config.toml
activation = "squared_relu"
norm = "rmsnorm"
rope_base = 1020.0
rope_fraction = 0.5
extras = ["local attention windows", "shifted keys", "gated attention", "exclusive self-attention", "attention sinks", "value embeddings", "a smear gate", "an embedding shortcut", "capped logits"]
schedule = "wsd"
Each number is 50 + 10 x the weight over its row's rms, rounded and kept within 0 to 99. Layers, rows and columns count from 0. The size before them is the row's rms in percent of the matrix's.

# layer 4 MLP down (transposed), 1280x256, rms 0.073, rows 972-1078, columns 96-127
099:62 69 20 62 35 48 49 53 46 51 55 41 62 38 45 69 60 58 75 49 57 55 43 71 55 57 46 54 53 45 55 51
107:52 46 59 36 46 56 43 34 47 32 31 56 39 49 60 48 42 54 49 75 45 54 38 46 47 49 51 48 46 53 38 54
093:55 58 49 44 61 56 45 52 42 49 46 47 68 52 66 36 33 65 45 69 44 62 46 66 37 41 56 57 63 44 53 57
096:59 38 54 71 63 56 35 52 47 56 44 52 56 56 50 31 62 52 25 53 61 51 56 57 49 50 61 50 47 32 57 45
103:69 37 46 33 46 51 38 48 54 40 30 33 26 66 51 57 54 55 54 51 56 52 40 61 67 41 63 60 44 39 59 53
101:59 39 59 56 41 38 61 57 52 67 70 44 37 61 40 48 54 60 51 46 54 58 46 57 59 32 32 49 57 42 49 45
104:64 27 50 43 39 43 63 26 41 39 35 64 46 46 44 54 58 68 53 48 38 52 49 51 44 35 63 44 48 55 42 63
095:53 57 61 69 50 49 54 47 33 50 42 50 46 56 35 43 51 50 38 49 53 46 71 54 32 58 61 38 75 50 67 48
100:47 55 57 55 38 37 37 44 47 61 57 54 46 57 28 50 42 44 51 39 41 58 48 38 47 47 58 53 53 51 43 46
102:32 49 54 53 51 49 59 46 67 55 47 46 51 43 51 70 50 38 39 60 54 34 45 63 63 43 50 50 30 59 43 34
101:46 37 62 47 39 53 44 57 52 55 58 57 33 52 49 37 48 36 60 27 46 38 73 66 52 37 72 36 64 42 72 51
090:42 47 47 71 47 41 45 43 50 47 56 47 56 61 58 58 44 55 41 44 49 53 31 54 34 42 40 52 41 43 52 38
101:51 71 58 59 46 59 46 41 46 63 36 41 57 57 55 49 37 46 48 57 48 37 63 53 43 53 63 53 52 31 48 65
105:45 59 53 44 54 33 42 46 58 44 56 52 45 46 61 50 46 50 63 50 58 43 56 54 37 51 59 68 58 60 50 38
103:30 45 61 47 52 44 51 46 62 37 53 35 46 43 48 61 28 66 37 57 70 43 50 38 43 53 51 51 40 39 38 27
094:64 64 54 50 51 57 55 39 46 42 63 65 62 45 60 45 44 60 35 50 49 47 49 60 48 53 56 61 51 46 61 56
095:46 56 60 55 56 30 62 60 52 53 65 59 52 59 49 45 58 42 40 52 56 37 41 61 50 47 56 32 63 50 63 45
092:70 75 52 42 51 28 65 41 56 60 54 47 49 52 58 41 47 49 31 56 54 55 56 67 68 50 66 54 51 61 54 42
101:59 74 40 55 51 45 58 46 61 42 56 36 56 53 44 67 43 29 60 49 58 45 60 51 47 58 50 33 42 44 45 46
093:54 68 43 47 56 54 52 60 39 35 56 45 39 50 61 69 36 44 59 58 39 36 46 60 39 62 48 63 70 49 52 45
102:54 41 40 42 42 50 36 40 68 38 63 39 52 53 49 56 40 24 55 55 45 32 59 46 52 67 43 62 44 45 64 57
096:53 39 53 31 46 49 52 35 38 48 44 34 58 47 65 62 42 47 58 55 60 41 56 49 30 33 62 46 64 31 34 48
099:45 46 64 55 55 57 61 36 39 67 46 39 56 51 55 41 42 39 51 56 47 41 46 44 56 45 47 44 52 27 36 62
096:36 58 60 49 52 54 43 45 45 33 59 50 53 55 53 56 46 64 56 30 62 45 41 40 47 74 52 59 42 54 59 50
091:52 46 49 59 64 48 33 56 40 56 53 47 60 48 39 38 52 41 48 49 61 42 58 48 41 39 55 55 37 63 47 58
096:52 51 36 51 54 40 45 59 47 64 56 55 68 62 45 46 28 60 56 54 44 32 54 67 57 53 43 53 49 53 53 47
095:54 72 61 49 61 32 45 61 32 56 51 51 37 62 59 36 57 46 50 59 44 49 50 47 52 59 55 55 52 37 43 66
109:69 44 61 44 57 54 50 55 34 49 52 50 50 46 51 44 45 44 44 49 53 56 55 41 55 51 39 46 62 42 53 54
100:40 47 57 55 47 66 39 53 46 58 62 44 76 55 52 43 42 56 53 36 42 53 43 61 39 72 38 52 44 55 52 59
106:64 66 55 48 47 40 66 48 58 29 41 38 41 64 52 65 53 43 55 72 73 67 48 59 46 69 43 39 46 40 67 58
103:51 55 68 32 54 61 44 52 38 52 63 38 39 61 48 48 52 48 61 57 52 46 49 57 58 36 65 50 50 48 45 32
106:46 62 48 45 53 43 50 46 49 64 48 44 49 50 47 69 38 53 31 52 43 44 60 52 47 46 58 71 50 47 65 40
103:51 48 69 57 56 44 50 45 48 50 71 79 53 37 47 40 50 55 64 58 52 66 45 49 55 53 60 38 50 52 27 39
093:59 54 51 46 45 60 53 58 37 39 53 56 53 34 60 45 57 55 61 49 50 64 49 37 54 51 48 53 18 43 51 54
105:39 57 39 57 41 41 31 66 49 57 39 62 50 41 55 35 67 72 52 55 61 46 56 65 52 54 55 55 46 46 61 44
097:52 38 41 62 48 56 47 52 48 41 45 52 48 48 43 50 60 43 53 49 48 55 44 61 45 48 59 45 59 41 43 58
098:58 44 65 47 37 48 36 58 48 66 44 27 45 56 66 43 41 55 56 41 66 41 51 53 63 61 60 51 48 59 40 41
092:53 67 58 40 40 64 40 46 62 56 54 53 50 64 56 54 54 54 42 37 55 50 49 46 38 59 62 43 47 47 53 47
104:52 34 32 42 53 53 51 51 57 64 47 49 45 49 52 56 62 55 60 42 66 61 53 45 43 61 67 30 57 58 54 54
114:47 50 55 49 36 67 74 65 43 74 51 37 63 47 42 71 46 55 69 53 60 50 43 49 45 48 67 72 54 56 47 40
096:51 38 52 38 49 56 40 44 34 41 43 51 47 55 41 51 74 65 60 59 47 47 49 44 61 60 58 29 54 55 49 45
098:44 55 53 51 55 50 45 51 38 42 56 64 53 56 46 43 43 43 26 38 56 42 70 59 29 48 53 53 54 30 54 43
099:52 63 45 62 56 45 41 38 45 54 48 39 76 47 46 60 46 62 47 30 55 64 69 45 37 38 33 50 48 66 31 65
094:60 42 46 57 42 57 48 52 54 26 51 42 44 54 39 57 49 46 26 38 59 75 62 56 34 46 38 63 50 35 38 41
100:45 57 35 67 59 58 50 44 40 39 76 68 44 55 46 54 41 46 50 34 50 48 46 63 50 59 57 53 33 30 47 66
100:42 56 34 45 43 41 46 65 47 53 56 45 55 38 43 72 51 44 34 47 39 59 34 47 36 47 57 58 69 50 66 35
104:57 38 45 53 56 63 54 47 60 42 52 32 36 58 46 50 50 51 68 45 38 53 60 55 36 40 42 57 33 47 54 55
097:41 60 50 50 43 71 48 69 46 55 57 47 56 60 54 44 47 37 37 52 46 51 30 59 50 42 35 51 58 58 56 42
104:42 53 37 54 32 46 22 52 54 56 48 56 44 52 54 38 51 56 42 51 40 48 57 46 36 66 35 49 48 45 38 53
101:44 59 55 50 47 69 58 49 51 59 53 58 40 49 54 32 35 46 47 49 48 49 50 45 39 58 46 56 58 44 44 35
099:44 54 26 54 52 31 45 61 35 58 48 70 50 44 39 52 55 60 49 62 48 65 64 54 52 49 37 38 50 44 69 53
111:48 60 66 28 39 47 59 49 48 50 55 44 45 50 62 27 43 57 48 60 48 43 39 25 62 64 34 50 49 60 61 45
098:66 53 51 33 64 73 66 49 29 45 48 46 36 47 39 53 49 33 57 45 58 63 44 40 55 39 40 50 58 59 42 47
096:50 66 47 36 51 45 65 44 62 67 48 44 58 35 40 54 59 43 52 59 41 62 46 69 51 42 54 65 65 61 37 34
102:47 44 52 51 51 53 43 38 34 46 50 62 51 53 42 44 41 49 50 47 58 50 48 51 57 45 48 44 53 50 37 55
096:45 45 46 58 55 70 51 56 44 26 51 62 59 52 54 54 25 55 52 56 49 40 65 46 60 48 71 53 47 42 74 49
099:60 57 71 56 35 57 52 40 76 46 47 27 54 65 58 38 33 42 46 71 58 36 53 44 68 31 58 55 46 35 52 55
109:40 36 64 58 55 42 53 39 67 35 54 48 50 53 60 46 55 51 37 45 28 48 41 59 48 43 60 63 49 44 51 48
097:48 48 44 52 41 42 31 44 57 56 57 46 52 52 60 44 53 39 71 67 46 58 52 60 63 64 49 48 32 61 41 53
092:49 54 40 38 58 60 59 48 57 43 64 40 53 64 61 45 47 53 41 63 42 42 54 62 48 63 46 46 55 55 56 56
108:46 68 54 49 68 28 60 53 42 38 58 41 41 59 47 44 48 54 51 61 40 52 58 53 48 67 53 54 39 61 36 47
104:51 44 39 45 58 71 46 29 59 65 65 44 55 47 49 42 49 55 59 64 63 49 55 56 53 60 56 38 49 43 63 32
099:58 43 30 56 65 48 48 59 49 38 54 37 57 51 61 51 50 35 43 45 50 41 56 57 61 62 65 50 64 61 45 49
108:57 43 48 43 29 59 54 42 50 46 39 32 58 60 58 45 47 65 31 64 42 55 67 68 54 66 49 51 51 54 35 39
104:67 32 55 51 44 57 49 65 52 52 68 44 43 56 47 35 40 51 55 41 45 61 65 68 44 27 42 67 47 37 47 43
091:40 31 46 46 55 42 47 55 51 71 55 51 54 46 47 57 58 39 47 57 41 61 42 53 47 56 49 44 60 33 30 26
101:47 69 48 50 33 31 49 50 46 42 71 47 46 43 67 58 49 49 59 44 43 62 44 42 39 52 45 38 49 47 43 42
097:51 47 58 69 41 28 57 48 47 53 40 53 35 45 35 36 54 50 61 47 51 53 68 65 65 41 60 40 38 52 57 44
097:47 55 64 57 50 58 46 51 55 60 37 57 46 43 59 49 59 50 44 56 67 38 54 48 41 43 57 48 43 51 75 51
089:34 48 54 57 47 56 48 46 38 54 64 45 61 52 51 62 40 52 41 50 50 48 76 39 55 39 65 54 54 37 49 42
106:40 72 48 51 49 38 53 46 33 52 57 52 53 59 40 52 55 44 65 38 36 58 58 40 55 33 46 44 50 39 54 60
100:42 40 37 48 59 53 41 47 32 58 66 73 47 64 36 45 59 50 58 54 49 61 62 49 48 36 35 63 52 69 49 40
098:45 48 72 61 45 65 51 69 54 46 58 50 39 36 57 52 60 42 55 26 53 51 44 54 46 46 43 46 44 55 49 55
104:62 40 51 40 60 54 39 50 42 44 52 73 56 54 37 58 43 46 63 55 56 45 57 46 43 47 62 39 42 59 56 54
100:56 58 49 55 60 44 50 58 60 39 49 42 52 51 41 40 49 54 60 60 31 43 52 58 43 51 54 54 41 30 44 67
091:44 47 59 53 36 45 58 37 52 53 45 55 59 49 47 46 57 74 48 42 26 45 49 43 43 43 40 43 52 65 61 60
093:51 52 49 40 47 51 50 43 43 62 29 46 62 58 51 45 59 62 47 54 50 30 54 60 67 49 53 50 35 44 56 58
100:39 40 59 56 46 60 51 38 40 31 52 52 48 34 44 60 48 47 55 57 45 54 49 39 63 49 43 59 44 49 51 41
101:53 67 40 55 68 44 60 52 51 72 65 54 32 56 52 57 51 41 60 59 60 56 54 50 56 53 41 50 55 55 61 37
101:61 57 48 57 50 37 56 53 39 62 54 61 41 56 36 56 62 56 57 55 48 48 39 42 40 58 50 52 44 59 55 49
101:50 37 44 61 39 63 41 45 56 44 51 52 47 40 33 54 42 52 45 76 41 58 74 35 51 55 43 50 62 46 42 57
093:61 38 59 61 71 49 26 46 42 59 61 42 47 45 47 45 46 37 45 52 44 55 43 39 39 27 65 57 62 41 39 43
101:55 64 41 81 61 39 45 57 59 46 53 32 43 47 43 57 30 35 44 46 53 57 48 58 52 38 55 47 73 69 60 55
104:20 28 47 56 48 48 53 51 51 50 50 56 48 56 39 49 68 45 44 47 50 51 40 58 31 55 46 55 61 48 34 52
094:56 61 57 43 55 47 53 58 48 61 35 64 57 52 44 34 53 54 47 46 48 46 49 65 17 36 59 57 48 45 44 64
100:35 31 40 49 63 49 63 72 56 59 49 48 51 47 48 61 47 49 47 45 58 51 54 65 70 52 59 34 50 34 77 27
091:44 54 70 60 57 42 51 46 37 62 59 57 45 39 51 45 72 32 67 62 44 51 51 40 45 55 54 58 44 55 56 69
101:49 44 52 44 42 38 71 64 51 47 50 21 71 37 44 62 49 33 54 54 46 46 50 54 50 51 50 51 52 47 62 48
098:64 39 22 37 42 45 58 48 64 50 53 58 48 36 66 39 61 59 44 75 57 57 50 45 52 51 52 60 55 60 49 58
092:69 56 42 44 46 51 47 47 61 50 41 31 51 52 33 51 46 41 40 52 63 43 63 42 36 51 38 65 65 57 37 59
094:49 37 37 44 53 46 48 48 56 47 66 64 54 38 59 51 53 51 55 40 53 29 37 48 45 56 73 44 44 56 58 56
099:42 55 46 54 47 50 51 38 51 55 59 40 71 42 57 52 51 55 26 54 64 44 73 49 46 65 34 52 64 58 48 55
114:50 72 40 45 40 62 38 57 61 63 61 61 52 51 61 50 55 39 49 65 49 48 47 52 73 39 56 55 54 55 48 41
104:54 30 44 45 59 48 61 46 50 60 47 54 48 61 49 46 60 40 47 42 60 50 61 37 52 50 52 53 67 77 70 56
097:45 49 43 45 58 44 62 64 49 56 49 54 56 53 57 51 59 56 44 55 42 25 58 50 60 45 38 36 50 54 25 51
104:54 23 49 56 34 46 42 47 39 53 45 71 63 42 42 53 58 38 37 48 57 63 55 55 46 50 36 46 49 59 55 48
106:43 49 46 34 45 34 48 40 62 53 52 30 55 61 48 66 42 57 32 59 64 28 48 38 52 53 42 48 40 62 52 59
100:59 58 69 46 59 48 54 42 66 46 39 39 54 51 32 39 49 45 48 42 30 49 52 61 53 62 48 47 62 64 35 56
103:49 33 51 41 43 51 51 43 62 61 53 55 67 40 52 32 39 51 60 63 60 54 55 58 56 43 37 54 40 41 37 56
099:44 40 54 46 44 45 45 44 54 42 41 46 60 43 63 70 53 58 27 58 51 39 54 61 53 40 51 52 43 43 66 45
096:48 49 49 56 68 69 47 52 48 56 42 37 62 49 51 50 55 44 63 50 58 40 47 55 34 64 48 55 61 45 65 28
103:60 44 59 41 62 27 59 56 65 51 41 41 37 67 56 51 48 54 42 56 52 60 58 36 41 54 64 52 41 36 44 42
099:66 38 37 56 54 49 61 56 54 59 34 44 48 49 41 43 55 54 43 35 55 54 46 61 61 61 37 59 59 68 65 42
095:51 44 51 40 47 55 54 56 41 57 53 42 66 53 57 67 50 50 39 54 47 50 48 55 40 55 49 49 55 49 53 52
100:55 62 69 49 48 54 44 58 52 45 52 58 46 53 65 49 73 35 56 38 55 39 33 57 35 50 40 51 52 49 47 48
095:58 51 61 38 57 45 50 58 33 41 59 50 50 52 53 52 49 57 37 31 34 36 41 55 54 59 58 53 45 53 46 50
091:61 59 44 58 39 53 61 55 47 33 43 48 46 33 53 51 47 70 60 49 36 45 45 46 43 63 39 39 47 58 38 51
# layer 4 MLP up, 1280x256, rms 0.0785, rows 973-1079, columns 96-127
104:49 50 55 48 45 54 67 63 40 37 53 46 44 60 60 53 61 60 80 52 65 61 51 62 41 47 39 43 50 11 42 50
096:38 41 59 51 49 48 57 33 60 33 67 79 53 47 63 59 54 44 63 37 63 32 49 62 48 41 63 43 52 52 53 41
093:56 39 46 20 63 52 60 59 61 52 51 48 38 52 42 58 18 57 59 50 34 42 50 40 61 47 45 52 48 48 37 37
108:41 49 55 55 44 39 35 56 64 41 45 53 40 47 50 53 51 57 57 43 62 49 47 41 53 45 33 38 47 46 47 47
101:55 48 64 37 59 31 49 35 48 46 58 42 52 70 37 60 57 55 43 73 61 44 39 44 53 51 39 57 37 56 50 63
109:55 37 29 51 52 35 61 25 42 59 42 59 42 50 54 46 57 61 49 54 52 55 45 40 42 36 55 51 57 46 44 54
096:42 54 55 63 49 53 46 47 50 52 32 53 55 47 31 63 47 42 46 51 51 25 39 44 49 63 50 45 70 35 39 48
097:49 52 48 49 38 44 38 43 20 37 55 41 42 30 59 48 54 26 52 65 56 56 41 44 54 35 46 49 45 54 41 52
102:50 49 34 68 48 43 60 36 35 62 56 53 45 56 45 45 32 44 61 44 60 56 48 55 41 52 56 51 33 43 47 41
098:45 59 62 52 43 46 48 53 47 49 42 46 39 41 71 59 56 51 34 55 58 52 32 41 56 33 48 56 59 43 40 53
094:41 49 51 53 67 49 41 47 63 36 53 58 41 32 53 63 49 68 56 70 67 52 49 43 61 51 51 42 63 44 44 42
094:63 52 63 41 53 23 57 58 44 58 40 38 67 37 62 45 50 50 51 36 52 47 39 55 51 41 41 51 58 38 45 61
104:54 40 52 34 42 51 44 44 60 49 53 55 49 62 41 60 58 56 53 55 70 33 44 34 40 61 35 62 44 38 46 55
105:57 46 53 39 37 60 63 40 58 55 52 54 42 77 52 48 41 49 49 67 28 48 42 41 38 34 44 60 53 47 50 51
094:57 61 52 34 49 47 36 36 47 43 57 48 49 47 34 51 61 46 49 46 32 50 48 44 51 53 50 54 53 51 53 48
095:52 58 65 46 47 47 47 58 43 60 47 39 52 41 48 60 50 55 52 49 58 43 53 54 53 58 58 33 47 59 60 52
090:44 53 61 48 50 56 41 56 47 66 30 66 53 53 56 63 50 51 44 62 43 51 58 36 60 71 59 60 51 28 60 52
101:49 68 66 49 40 41 69 42 39 50 44 46 52 42 65 51 34 64 57 42 54 55 32 51 36 51 52 44 46 52 50 50
088:45 46 34 49 51 49 28 60 60 47 31 59 35 55 50 50 50 33 51 43 38 47 52 51 71 46 20 51 64 40 54 49
106:42 42 59 55 66 56 68 42 46 43 57 72 40 42 39 41 48 48 56 61 61 49 51 49 51 61 34 42 50 42 58 63
097:54 38 50 47 58 38 39 51 51 64 37 52 39 35 55 58 53 63 54 46 66 53 47 50 33 51 27 58 45 47 47 59
095:44 38 63 52 71 66 45 57 50 50 54 54 27 46 53 44 39 40 50 44 45 58 49 30 60 36 37 61 48 50 34 56
094:45 42 45 53 46 37 55 45 63 43 52 57 68 57 57 56 29 55 48 33 61 66 37 60 54 51 56 66 56 43 52 51
090:46 33 56 45 67 43 44 31 68 47 49 45 51 50 53 52 33 63 47 47 66 46 38 36 55 59 39 51 62 62 47 49
102:36 35 44 46 46 41 43 33 63 56 40 61 33 40 67 58 31 61 46 56 37 37 41 47 44 31 31 67 58 36 52 50
097:43 59 47 47 59 54 42 54 58 57 56 45 41 53 58 46 46 51 64 49 50 57 49 43 53 59 40 66 49 41 54 71
105:48 40 63 39 44 52 54 59 51 53 32 58 62 55 51 53 50 56 46 51 53 45 31 52 42 45 56 64 44 38 62 38
102:53 52 50 59 64 51 31 60 41 45 45 50 49 27 52 62 48 55 47 49 54 34 51 61 61 56 37 56 44 45 42 42
108:48 44 56 44 59 37 51 57 42 62 43 48 41 46 48 49 33 62 43 46 51 54 59 44 64 50 52 59 26 48 54 35
103:55 60 63 46 62 46 44 63 52 49 62 34 42 63 45 41 51 66 33 56 66 56 51 55 49 49 42 59 59 50 47 33
102:42 56 49 45 55 56 63 46 66 61 48 47 49 51 43 60 40 56 53 50 40 50 48 42 45 58 47 57 50 59 47 59
107:48 46 53 57 29 40 37 55 44 54 42 43 46 51 55 63 50 52 44 43 82 41 50 36 65 50 49 47 62 54 55 48
094:42 23 45 38 39 51 47 36 69 57 40 56 45 58 57 53 35 46 54 46 40 49 41 54 44 52 44 49 76 51 54 54
107:48 51 50 54 57 42 36 41 52 34 45 82 34 59 51 43 37 60 46 60 64 59 55 63 77 24 50 45 49 49 52 62
096:42 44 40 47 66 52 45 34 47 52 66 54 47 54 51 49 39 38 43 59 49 39 52 49 58 36 49 65 35 45 48 47
096:34 55 21 65 62 50 47 39 29 49 51 46 47 46 72 42 52 57 48 48 52 62 37 52 52 27 63 51 22 46 42 46
097:45 37 42 50 50 57 47 48 56 61 45 66 39 38 61 52 50 41 45 37 72 45 61 51 70 66 41 53 43 40 60 53
103:45 42 47 48 48 38 33 47 58 54 30 33 44 41 66 33 48 59 64 41 61 54 45 48 59 39 36 53 48 65 59 55
110:42 50 41 35 48 39 31 39 57 49 63 36 56 66 62 49 52 44 54 60 60 41 52 48 43 64 63 40 51 47 39 64
096:33 44 47 29 58 61 70 47 27 47 45 47 49 57 51 57 55 21 72 41 55 68 61 49 61 37 50 64 39 44 25 44
101:44 55 49 40 56 60 57 62 52 65 45 50 46 51 37 59 41 38 42 50 43 53 49 54 67 50 43 72 65 52 56 72
097:39 48 49 61 54 62 58 62 49 52 53 42 48 38 52 67 55 55 40 37 42 44 49 42 51 38 30 62 53 51 26 64
093:54 47 44 44 50 53 39 52 63 51 48 60 54 48 49 41 55 56 54 49 32 36 45 54 44 44 35 39 43 61 53 69
100:62 47 66 32 54 58 62 30 40 61 40 50 55 60 56 46 64 63 48 40 41 40 53 76 58 26 53 48 50 52 46 66
102:40 65 38 54 44 51 52 46 37 56 40 61 43 41 39 52 60 36 56 64 46 55 47 50 49 54 41 59 73 54 53 68
103:53 48 61 40 46 44 50 56 51 40 59 51 34 42 42 72 36 42 67 57 60 53 42 45 57 48 38 52 35 59 26 37
097:61 38 51 42 49 43 49 47 67 33 65 42 46 64 49 50 55 39 52 68 37 56 35 53 58 52 21 57 46 47 46 69
103:50 48 37 61 37 64 44 47 51 32 54 37 40 41 42 60 61 57 55 55 51 48 62 47 45 48 46 47 39 38 51 27
104:46 42 66 61 40 62 56 53 46 52 57 46 27 45 52 50 44 51 56 44 51 32 54 45 48 66 42 41 34 57 64 49
094:38 45 44 53 57 62 38 52 78 55 59 64 60 48 36 29 54 53 40 50 63 55 44 57 34 45 49 35 48 50 30 46
106:43 49 50 60 39 64 45 61 44 39 59 40 60 36 58 69 36 47 48 58 48 34 43 25 34 44 45 40 61 63 59 62
092:60 48 59 36 44 58 53 36 41 66 36 57 69 61 68 58 35 54 54 48 46 46 53 29 56 45 49 57 49 44 57 40
097:45 53 62 52 65 58 42 54 47 32 56 57 43 70 44 77 58 54 39 43 35 50 41 53 50 49 30 40 45 59 50 63
106:36 48 37 54 41 33 48 35 46 59 39 54 59 40 45 43 54 60 55 57 42 36 52 45 41 43 56 19 34 43 59 49
095:45 60 40 43 48 48 50 45 29 42 60 36 62 57 54 70 49 57 45 55 50 30 42 70 46 37 49 61 29 51 46 49
100:46 26 45 47 55 38 58 34 45 40 41 64 39 49 43 43 51 56 46 34 67 43 49 35 63 43 36 55 62 32 56 43
110:53 49 60 53 39 51 62 42 36 55 48 54 57 57 47 52 61 37 54 65 64 57 65 55 52 47 49 55 53 32 45 57
110:50 43 35 51 50 54 35 60 47 45 42 59 60 37 57 43 48 41 59 55 72 42 49 58 51 41 54 46 49 53 55 29
089:54 61 61 42 62 59 60 47 68 51 45 62 48 58 38 51 49 63 46 62 46 32 54 52 50 48 39 36 47 55 47 53
108:48 43 62 54 35 54 47 46 38 44 51 79 35 56 42 48 60 57 52 64 52 25 38 47 54 50 48 60 49 44 52 74
100:51 28 57 40 51 53 50 52 33 56 40 45 62 49 44 53 50 43 47 55 75 47 33 51 55 51 53 53 67 51 39 34
096:56 57 57 42 45 54 48 63 60 61 51 70 72 32 42 51 59 46 57 44 46 58 41 45 41 44 38 53 50 44 46 71
110:51 37 42 37 55 43 38 49 39 40 35 41 37 40 41 43 45 42 44 57 49 46 56 52 37 58 51 56 60 54 40 65
103:57 42 41 32 45 64 56 59 36 50 48 51 39 50 54 45 34 49 49 54 57 58 50 52 57 58 47 57 51 32 54 34
094:36 35 68 48 57 49 49 48 57 39 49 44 28 74 61 67 41 37 59 58 50 58 52 50 51 39 47 37 60 57 33 53
101:50 54 54 55 39 50 47 45 31 60 46 42 47 44 49 51 51 61 39 37 79 47 51 53 47 56 54 34 41 32 59 45
096:33 60 43 56 53 43 38 64 53 39 61 72 48 63 55 55 52 61 61 57 49 52 55 53 46 63 44 46 49 52 51 63
100:36 38 66 30 46 54 53 47 51 49 53 51 46 36 59 43 20 60 48 47 49 43 41 41 56 43 45 64 52 39 54 39
086:54 50 36 57 37 58 55 34 63 55 66 52 52 36 56 46 56 54 51 52 59 50 51 25 76 60 45 57 51 61 50 56
105:44 55 45 47 52 41 31 33 61 28 49 49 59 52 50 57 45 57 56 59 61 47 61 48 42 56 31 45 68 47 54 48
104:42 41 61 56 65 46 69 51 37 50 56 68 43 59 51 63 54 56 46 47 61 45 51 47 36 40 50 73 66 40 28 59
095:56 45 62 51 28 50 45 38 58 47 45 66 63 36 53 51 40 52 49 49 52 33 57 51 55 45 52 74 38 31 38 44
105:35 26 54 47 53 39 52 33 44 41 41 46 42 36 50 52 52 56 60 35 55 62 53 52 53 33 66 68 70 34 42 44
101:35 47 51 61 51 46 45 47 50 48 25 58 41 47 55 36 54 76 69 67 53 54 59 60 39 48 54 43 62 51 59 43
091:41 47 49 59 43 38 58 50 43 54 44 65 31 46 71 63 48 43 69 47 57 70 46 56 58 44 58 50 54 43 65 60
091:46 61 42 50 60 58 48 42 39 53 48 49 63 41 54 53 43 48 57 42 47 48 32 56 42 37 62 58 51 45 69 70
098:48 50 72 51 62 61 66 28 59 57 54 46 59 62 52 59 65 53 58 56 59 49 53 54 58 55 48 36 59 40 39 64
096:52 49 37 53 49 59 39 37 38 52 38 55 54 59 63 58 57 34 57 44 69 45 48 42 54 45 46 60 63 51 58 46
101:50 39 45 45 67 75 68 41 38 44 56 39 41 39 72 49 54 50 55 68 44 57 50 68 43 55 29 42 66 39 43 60
102:46 43 51 56 44 59 40 37 57 41 49 55 55 44 61 56 44 53 48 77 68 46 42 44 53 60 57 58 61 39 74 60
091:50 48 60 38 47 44 42 57 19 38 51 54 48 29 37 43 43 44 70 32 42 38 52 46 57 41 42 45 44 53 52 47
097:39 61 29 43 45 45 55 48 57 58 40 59 58 47 36 49 26 47 60 49 44 34 56 46 52 39 49 50 51 54 55 73
103:46 42 59 50 49 38 63 54 43 55 37 51 41 45 62 44 40 59 66 31 40 56 52 43 42 59 48 51 45 49 52 56
096:44 48 47 56 53 36 60 38 56 41 67 81 46 59 51 43 53 45 59 35 63 41 52 48 32 67 39 66 74 58 45 59
097:39 28 56 41 43 44 33 49 64 44 39 46 45 27 43 55 46 56 47 51 58 53 47 46 52 49 34 61 42 55 52 59
089:39 35 37 59 52 35 53 52 42 58 42 66 34 45 41 35 64 45 51 37 70 51 40 52 39 40 37 57 71 40 60 24
103:33 41 67 52 53 53 48 31 55 43 56 56 42 55 61 45 51 49 60 53 48 42 47 39 52 63 36 48 75 50 41 56
096:36 60 54 62 70 33 66 39 49 63 63 58 51 40 55 43 42 34 57 64 56 41 45 51 23 61 65 54 44 55 50 49
107:44 55 48 51 47 68 46 55 43 50 24 63 41 54 49 50 34 61 45 53 51 40 31 30 58 45 49 50 35 38 37 52
096:47 45 58 66 49 63 47 52 45 58 24 51 44 56 58 52 57 44 47 36 53 46 51 47 69 57 33 71 51 39 45 55
101:47 22 64 50 43 53 52 58 44 47 50 62 34 62 60 36 49 38 51 61 55 39 57 48 71 58 33 47 71 49 40 57
111:42 59 48 50 46 59 46 40 67 59 44 53 52 50 54 69 49 46 47 50 66 59 47 60 46 70 50 42 64 23 56 52
101:47 29 67 32 64 55 53 44 29 56 44 45 54 33 51 67 54 38 50 53 61 62 37 50 46 47 36 55 48 53 52 46
100:35 58 43 57 48 45 46 49 35 44 54 53 55 52 63 36 36 47 47 55 43 45 52 42 59 38 54 40 51 23 54 65
103:45 49 35 41 47 66 52 58 64 69 39 51 60 43 53 36 58 52 54 42 44 62 45 44 44 41 66 68 60 30 43 75
108:52 49 48 42 52 63 43 51 45 17 41 63 46 57 61 43 33 57 59 55 68 51 50 45 46 54 39 67 40 43 50 42
101:60 51 45 61 43 47 41 46 49 36 29 51 55 49 62 59 74 44 59 52 63 46 47 55 43 37 44 51 30 53 40 54
107:45 44 42 61 46 45 63 60 34 51 32 49 55 74 50 65 55 49 48 40 53 55 46 57 52 45 60 40 54 35 53 43
091:40 62 55 61 62 39 56 57 55 59 51 53 59 38 50 64 40 56 44 60 32 40 46 30 61 51 41 48 47 48 53 58
094:45 59 56 58 51 44 49 55 51 31 41 32 55 68 52 50 45 45 59 48 45 38 44 46 53 57 40 41 48 59 42 53
104:46 30 54 37 58 58 35 49 50 50 61 78 57 42 58 40 50 34 46 51 42 39 55 38 47 43 45 57 42 20 46 46
095:57 48 48 45 58 51 63 51 75 62 46 68 41 50 52 38 48 42 45 57 45 52 53 47 50 57 38 64 41 46 44 52
098:50 36 51 42 49 70 51 54 43 60 40 47 23 49 56 43 46 58 48 47 46 45 50 57 70 59 61 65 52 52 56 45
107:45 60 47 50 53 60 58 59 53 38 48 61 39 27 35 67 38 58 59 51 44 46 35 39 47 45 56 53 33 57 57 32
093:29 54 70 45 60 52 54 56 54 50 45 39 54 51 57 64 49 45 40 56 51 46 39 53 43 36 39 34 49 52 37 67
092:61 45 54 44 37 59 57 25 61 63 64 51 46 46 64 52 43 54 49 52 42 72 45 54 60 54 36 66 40 52 41 48
105:49 44 70 48 47 66 57 37 39 55 50 51 66 56 51 58 50 38 47 55 51 62 53 35 58 45 44 47 67 33 60 58